Weights of a small GPT-style language model, trained from scratch on English Wikipedia.
Size: 8 layers, 6 heads of 64, MLP 1536 SwiGLU, vocabulary 31717.
Architecture: RMSNorm after each block, rotary positions, no biases in attention or MLP, untied embeddings, normalized queries and keys.
Each number is 50 + 10 x the weight over its row's rms, rounded and kept within 0 to 99. Layers, rows and columns count from 0. The size before them is the row's rms in percent of the matrix's.

# layer 5 MLP gate, 1536x384, rms 0.117, rows 1046-1051, columns 0-191
099:49 36 50 49 55 63 42 55 36 47 56 49 40 52 23 45 51 47 54 46 40 42 44 53 54 67 64 35 39 52 48 66 63 34 59 58 44 48 59 56 47 62 32 67 63 43 49 34 62 71 45 54 49 64 40 75 39 57 50 48 46 38 43 34 49 34 59 34 47 54 62 64 55 56 31 54 66 47 50 57 43 48 34 42 53 48 48 48 55 52 49 58 46 33 47 57 36 59 59 44 54 41 62 48 41 57 52 20 50 58 40 54 51 37 38 40 41 62 55 46 40 52 48 52 40 41 56 38 40 65 37 49 62 55 47 30 34 52 56 47 49 48 54 46 40 52 50 60 35 55 51 55 29 55 51 65 48 53 54 53 47 58 80 47 53 57 61 48 54 47 37 38 49 52 72 47 63 42 64 62 47 44 31 70 51 54 48 47 59 63 61 50
102:45 39 69 49 52 45 73 54 47 51 60 60 48 45 56 48 58 54 37 61 56 42 42 51 34 68 44 53 51 63 51 57 45 39 52 56 52 68 52 53 53 60 42 51 56 38 54 60 50 47 51 59 45 58 37 44 56 46 46 55 57 61 52 55 45 61 62 38 56 62 59 28 43 19 47 55 49 44 48 57 65 54 37 58 51 55 59 56 61 58 42 59 58 55 58 53 52 73 49 50 53 62 51 53 54 40 57 40 67 60 41 45 48 47 30 48 62 42 38 37 53 30 38 47 50 42 60 37 46 72 49 45 51 36 37 54 38 42 52 44 69 44 47 54 53 51 37 64 37 60 44 68 39 55 48 44 47 48 59 44 41 68 56 50 40 49 67 43 51 55 59 50 63 59 41 61 44 49 37 44 59 46 43 55 49 46 41 51 60 52 65 43
100:39 52 43 50 45 44 31 38 52 39 62 44 29 30 51 35 55 46 60 55 47 48 57 61 58 41 43 64 49 47 44 50 68 60 66 49 34 60 63 49 41 76 30 78 47 42 55 50 63 59 55 53 57 54 48 42 37 39 27 50 49 47 67 62 56 67 46 65 57 56 61 28 58 50 53 47 44 53 32 51 61 46 55 45 49 39 33 50 56 50 62 56 45 33 47 54 62 31 53 39 44 46 62 61 49 52 61 49 44 57 50 46 47 56 24 48 50 49 56 59 50 54 40 37 47 29 42 30 50 53 33 74 54 36 58 36 57 41 52 53 55 70 46 54 49 55 43 55 41 50 38 51 61 38 40 36 15 57 60 47 57 57 49 39 64 53 56 48 64 66 65 49 65 50 42 46 44 47 64 61 45 45 65 52 48 57 53 46 39 49 72 50
103:56 53 33 53 44 51 49 56 47 49 38 41 42 55 57 55 52 45 46 61 41 45 35 48 56 74 42 35 52 53 60 33 60 44 66 48 53 45 57 35 58 48 52 37 63 51 44 48 43 69 64 26 41 42 62 31 46 42 44 62 60 39 45 46 50 56 53 41 56 66 41 51 28 62 58 47 51 53 51 44 46 46 48 65 53 45 67 45 53 53 68 57 39 49 35 53 56 65 63 48 77 77 44 43 36 69 56 55 39 50 52 55 53 53 60 43 57 46 47 47 30 65 52 56 52 43 47 33 59 38 63 54 47 46 41 60 36 60 71 56 64 49 51 43 39 44 59 53 52 65 43 56 48 46 57 55 50 46 45 57 34 40 58 37 48 56 48 40 50 50 39 57 30 48 62 51 43 47 37 49 64 63 38 48 39 45 50 44 47 44 55 57
103:56 59 44 34 51 33 54 52 42 54 84 37 26 58 47 40 41 62 41 37 74 53 53 47 35 30 72 51 60 59 64 42 49 52 41 44 39 49 53 64 61 51 38 53 26 48 56 56 39 47 38 25 47 53 46 32 46 69 50 34 63 51 32 44 49 36 53 51 46 43 43 42 62 29 63 56 41 49 50 57 33 57 68 67 52 53 44 55 43 41 62 64 59 36 53 55 44 50 54 42 66 59 39 33 59 44 55 45 56 63 26 63 43 45 46 44 56 47 49 44 58 52 49 52 43 43 50 63 42 34 45 52 49 60 45 38 47 53 64 48 38 36 30 42 39 70 56 35 47 36 43 66 62 71 52 37 54 51 41 61 51 47 62 41 65 38 56 58 52 51 49 55 58 44 47 44 45 57 43 56 38 48 46 59 38 37 54 62 46 73 53 52
095:42 37 55 48 55 59 50 51 34 51 62 57 51 52 43 25 58 70 62 48 63 39 49 38 42 51 53 55 50 51 58 35 62 47 39 49 52 54 53 61 52 48 36 43 55 51 57 48 56 78 34 46 50 46 59 52 51 49 52 47 48 51 48 52 66 59 38 33 52 62 55 64 44 38 69 45 46 33 45 31 59 35 47 56 46 42 49 52 43 58 52 61 63 54 57 38 45 43 57 50 26 58 57 62 41 40 69 58 59 38 52 39 46 45 61 46 52 55 52 51 55 50 57 50 47 42 56 80 64 52 64 63 66 49 41 57 64 51 50 33 33 63 59 43 69 46 57 45 45 48 71 40 77 23 45 51 71 52 37 62 63 50 54 62 40 56 68 54 46 59 55 52 65 53 39 29 68 52 59 48 70 37 61 60 68 52 60 37 26 53 20 52
# layer 5 MLP up, 1536x384, rms 0.123, rows 1046-1051, columns 0-191
098:41 39 41 58 58 79 50 49 50 45 51 53 37 48 51 53 48 72 49 48 46 44 51 44 67 60 53 37 36 51 40 62 68 46 69 66 47 43 44 58 48 38 33 70 60 47 51 53 73 58 27 42 39 54 65 52 53 69 51 40 48 60 56 45 49 47 67 49 45 53 65 62 49 36 29 53 60 38 51 60 40 50 53 42 45 59 45 43 52 58 69 57 47 41 38 43 39 44 64 37 46 57 60 49 48 50 50 39 49 56 36 41 58 23 41 44 54 60 42 55 44 48 45 24 46 45 58 51 44 53 49 35 57 43 39 42 36 56 52 50 40 35 53 39 57 55 35 77 61 57 53 57 34 47 54 49 68 42 32 37 38 49 66 38 49 39 65 37 54 65 54 38 58 70 54 41 40 50 60 64 56 47 25 45 36 53 32 44 56 62 57 52
100:42 39 51 70 47 78 50 41 46 52 44 54 53 43 37 50 44 42 49 36 50 40 42 49 55 37 48 52 59 43 36 57 44 58 59 40 44 59 39 57 50 57 44 44 41 54 41 36 65 39 35 47 39 43 56 62 22 46 51 57 57 44 60 51 46 55 40 31 46 55 39 64 50 76 45 38 41 47 66 40 46 52 43 44 64 52 55 57 21 48 38 46 48 61 47 60 52 48 41 41 47 56 64 63 41 52 38 72 36 40 64 59 48 51 52 51 46 41 59 39 45 60 68 67 36 57 55 48 60 45 51 60 49 65 58 54 58 57 29 53 41 70 44 52 53 53 51 45 47 45 64 54 58 69 38 61 44 38 41 61 47 38 53 44 56 57 47 50 48 51 57 37 53 38 42 40 51 33 68 43 61 55 45 53 47 54 60 62 46 49 37 48
097:50 43 38 54 58 48 74 60 46 40 47 44 62 57 43 49 36 59 47 32 45 67 43 52 52 68 43 43 47 57 60 39 50 54 38 36 57 46 42 50 62 41 65 34 61 48 41 62 44 42 33 65 55 54 49 55 68 64 63 47 45 60 35 31 63 52 40 36 43 34 34 41 32 46 38 41 44 43 63 43 54 57 59 41 46 50 48 55 56 55 26 59 53 58 56 49 35 60 53 52 57 47 29 47 68 47 54 48 56 40 31 51 39 43 65 45 29 45 49 53 61 35 50 60 44 65 72 64 61 46 60 41 42 64 39 48 42 64 63 53 48 50 52 49 49 43 65 33 52 48 68 48 52 45 69 40 54 62 63 72 43 41 47 52 43 49 40 45 35 40 45 45 47 42 64 55 44 67 57 34 52 51 48 47 47 53 34 61 61 47 29 41
097:40 53 53 45 59 44 56 38 48 40 68 63 63 50 46 48 41 43 55 49 31 46 47 67 45 45 49 60 40 56 53 57 65 46 42 45 40 54 52 52 58 39 58 42 70 39 46 76 44 40 49 73 46 36 48 61 60 58 61 59 39 62 48 36 52 58 66 63 62 60 56 56 48 56 59 56 57 65 36 55 51 79 45 43 54 45 42 34 55 42 52 39 70 50 68 44 54 31 35 64 64 47 46 47 48 49 42 60 44 46 45 59 51 63 34 52 50 49 62 50 62 64 48 59 43 54 55 47 34 64 38 50 49 70 59 27 56 41 59 53 56 24 34 57 57 64 55 48 64 53 43 52 54 48 69 48 46 29 21 43 54 61 63 65 52 46 65 37 41 61 53 62 34 52 34 48 56 49 66 50 59 37 54 60 51 20 49 55 48 50 36 40
099:61 68 35 56 43 67 54 48 48 51 65 38 49 57 55 49 56 64 60 33 59 66 51 50 45 33 62 45 56 63 48 51 63 38 43 64 55 52 67 46 51 51 31 58 45 58 54 64 35 39 43 44 55 38 53 50 41 44 50 46 59 62 60 61 63 39 50 56 49 55 56 54 57 29 43 35 36 51 46 44 70 56 71 58 77 30 42 47 49 51 44 46 57 54 61 42 61 43 42 40 48 47 55 20 58 52 55 50 50 58 42 47 57 50 41 63 41 30 52 43 55 36 55 52 55 63 62 52 62 37 60 32 54 65 51 56 38 56 66 63 49 45 47 44 43 48 62 33 42 45 56 38 60 59 38 39 51 63 46 64 44 60 59 49 60 60 51 45 40 49 52 50 59 28 50 55 47 53 26 50 47 45 36 55 31 63 57 58 47 69 40 63
098:35 48 56 51 50 62 61 40 51 50 64 64 56 49 27 45 54 55 63 65 38 54 43 36 52 41 59 51 41 65 39 56 58 44 54 47 27 59 33 49 48 43 42 64 43 54 54 58 49 51 48 53 47 53 75 50 50 43 64 64 73 44 47 51 50 40 45 40 60 50 61 54 58 41 49 63 42 42 68 64 65 47 61 52 57 42 49 53 41 46 57 51 57 80 50 43 66 52 53 65 39 38 57 56 39 38 44 59 48 55 47 67 63 54 59 50 46 63 48 39 56 57 68 47 49 54 39 54 49 46 62 38 49 44 36 47 64 52 39 42 29 60 54 56 40 58 50 40 32 35 56 38 62 34 46 45 54 39 46 52 57 45 61 55 46 37 43 38 54 46 48 52 66 39 47 38 70 49 47 37 66 68 51 38 77 53 48 47 44 38 64 47
# layer 5 MLP down (transposed), 1536x384, rms 0.116, rows 1046-1050, columns 0-191
097:69 54 40 73 58 41 41 58 49 47 47 43 57 31 61 53 61 46 77 44 38 40 47 51 72 65 48 53 61 48 58 61 40 52 52 60 60 39 56 51 63 63 41 42 55 47 50 49 36 37 54 57 56 59 42 49 26 54 53 54 45 47 56 36 46 42 35 38 51 52 56 43 51 60 63 52 55 70 49 57 36 51 43 44 44 67 71 62 53 50 57 47 67 47 28 63 57 68 48 44 60 44 57 64 40 57 58 45 47 59 46 39 49 39 45 31 47 55 48 29 51 47 56 66 54 56 56 70 52 47 53 62 42 53 32 46 47 39 42 45 44 59 39 51 42 61 58 38 59 48 45 68 43 52 44 52 72 56 43 46 42 32 50 72 41 61 48 44 42 62 62 47 39 55 58 51 36 51 44 53 56 59 55 61 43 45 48 44 41 43 56 52
094:73 68 64 67 43 38 59 53 53 52 52 50 53 49 47 51 50 55 63 47 38 51 54 56 36 45 56 42 57 33 43 49 62 50 68 54 48 46 55 39 62 39 45 51 47 41 57 61 48 47 29 44 51 33 58 50 47 50 51 51 64 46 22 56 65 52 41 49 53 46 58 69 52 38 58 53 43 52 49 62 52 50 46 40 24 41 49 59 60 54 52 43 53 55 49 39 47 57 62 47 51 51 34 30 48 48 55 55 75 60 59 58 53 59 71 56 45 46 55 68 49 41 48 54 49 39 61 58 61 48 64 57 51 56 56 50 58 45 44 42 47 43 56 54 50 51 55 45 57 47 49 41 54 54 54 43 39 44 41 56 56 59 56 52 67 35 55 57 53 56 37 57 59 41 41 39 39 63 43 56 37 60 52 42 59 58 45 61 59 57 51 61
101:50 32 44 43 71 61 56 45 40 60 51 57 60 67 41 51 67 45 44 52 32 51 64 61 40 56 53 67 33 58 51 42 47 58 63 56 47 38 31 46 49 45 44 58 66 39 35 53 49 36 43 52 53 47 33 59 48 53 54 51 56 36 38 57 53 56 55 63 53 52 36 50 66 37 52 34 49 41 51 54 43 66 37 51 65 55 56 37 44 50 32 62 50 69 43 58 44 65 54 55 72 52 62 36 56 62 46 59 43 41 39 69 41 64 42 35 55 46 64 51 54 46 46 63 53 63 43 58 63 58 32 39 43 42 54 41 57 56 55 56 57 46 55 41 52 51 45 43 53 59 59 39 52 49 35 48 51 40 49 46 54 52 25 50 51 54 59 44 38 39 54 66 66 37 56 55 41 38 55 64 49 51 49 45 56 35 53 34 50 62 53 36
106:30 42 75 65 47 44 52 44 59 69 47 41 68 45 39 55 49 59 60 52 76 51 67 40 42 49 51 52 58 64 30 23 32 58 63 41 44 58 47 51 57 52 48 46 40 37 38 45 71 62 51 47 56 54 62 60 29 33 52 51 59 42 55 61 49 52 49 48 52 62 43 57 55 57 49 32 40 45 45 39 45 37 42 49 43 56 59 48 50 64 38 33 49 74 68 59 35 74 66 53 55 38 52 49 57 51 59 45 35 38 54 29 45 52 42 45 52 53 58 38 62 48 45 36 38 63 52 46 80 34 48 47 49 33 49 38 40 46 43 33 50 64 54 51 47 51 51 43 43 55 49 42 58 48 36 50 55 56 65 54 59 38 46 41 43 55 48 52 49 33 48 28 67 37 59 53 66 63 40 63 43 45 37 59 29 53 38 23 40 62 64 59
103:50 40 52 49 42 42 56 54 58 36 51 54 42 42 67 49 50 55 48 54 39 41 57 40 56 57 48 53 60 41 56 51 55 54 45 37 39 46 41 54 60 42 46 32 40 51 46 43 42 50 54 32 41 63 55 56 49 39 57 43 64 58 40 41 61 64 56 52 55 57 57 56 51 54 59 55 53 44 59 42 44 55 45 41 38 63 58 57 60 37 60 59 53 56 32 34 56 47 59 57 50 43 48 71 54 35 57 48 41 57 58 49 63 55 52 53 66 36 33 49 63 71 56 59 57 60 38 46 41 56 43 64 32 38 65 35 53 45 57 41 34 54 47 62 59 45 43 56 61 55 53 68 53 47 68 35 51 52 61 64 62 59 57 45 41 43 55 46 53 39 50 31 40 51 36 39 44 38 46 36 44 52 41 54 45 46 62 30 50 64 55 26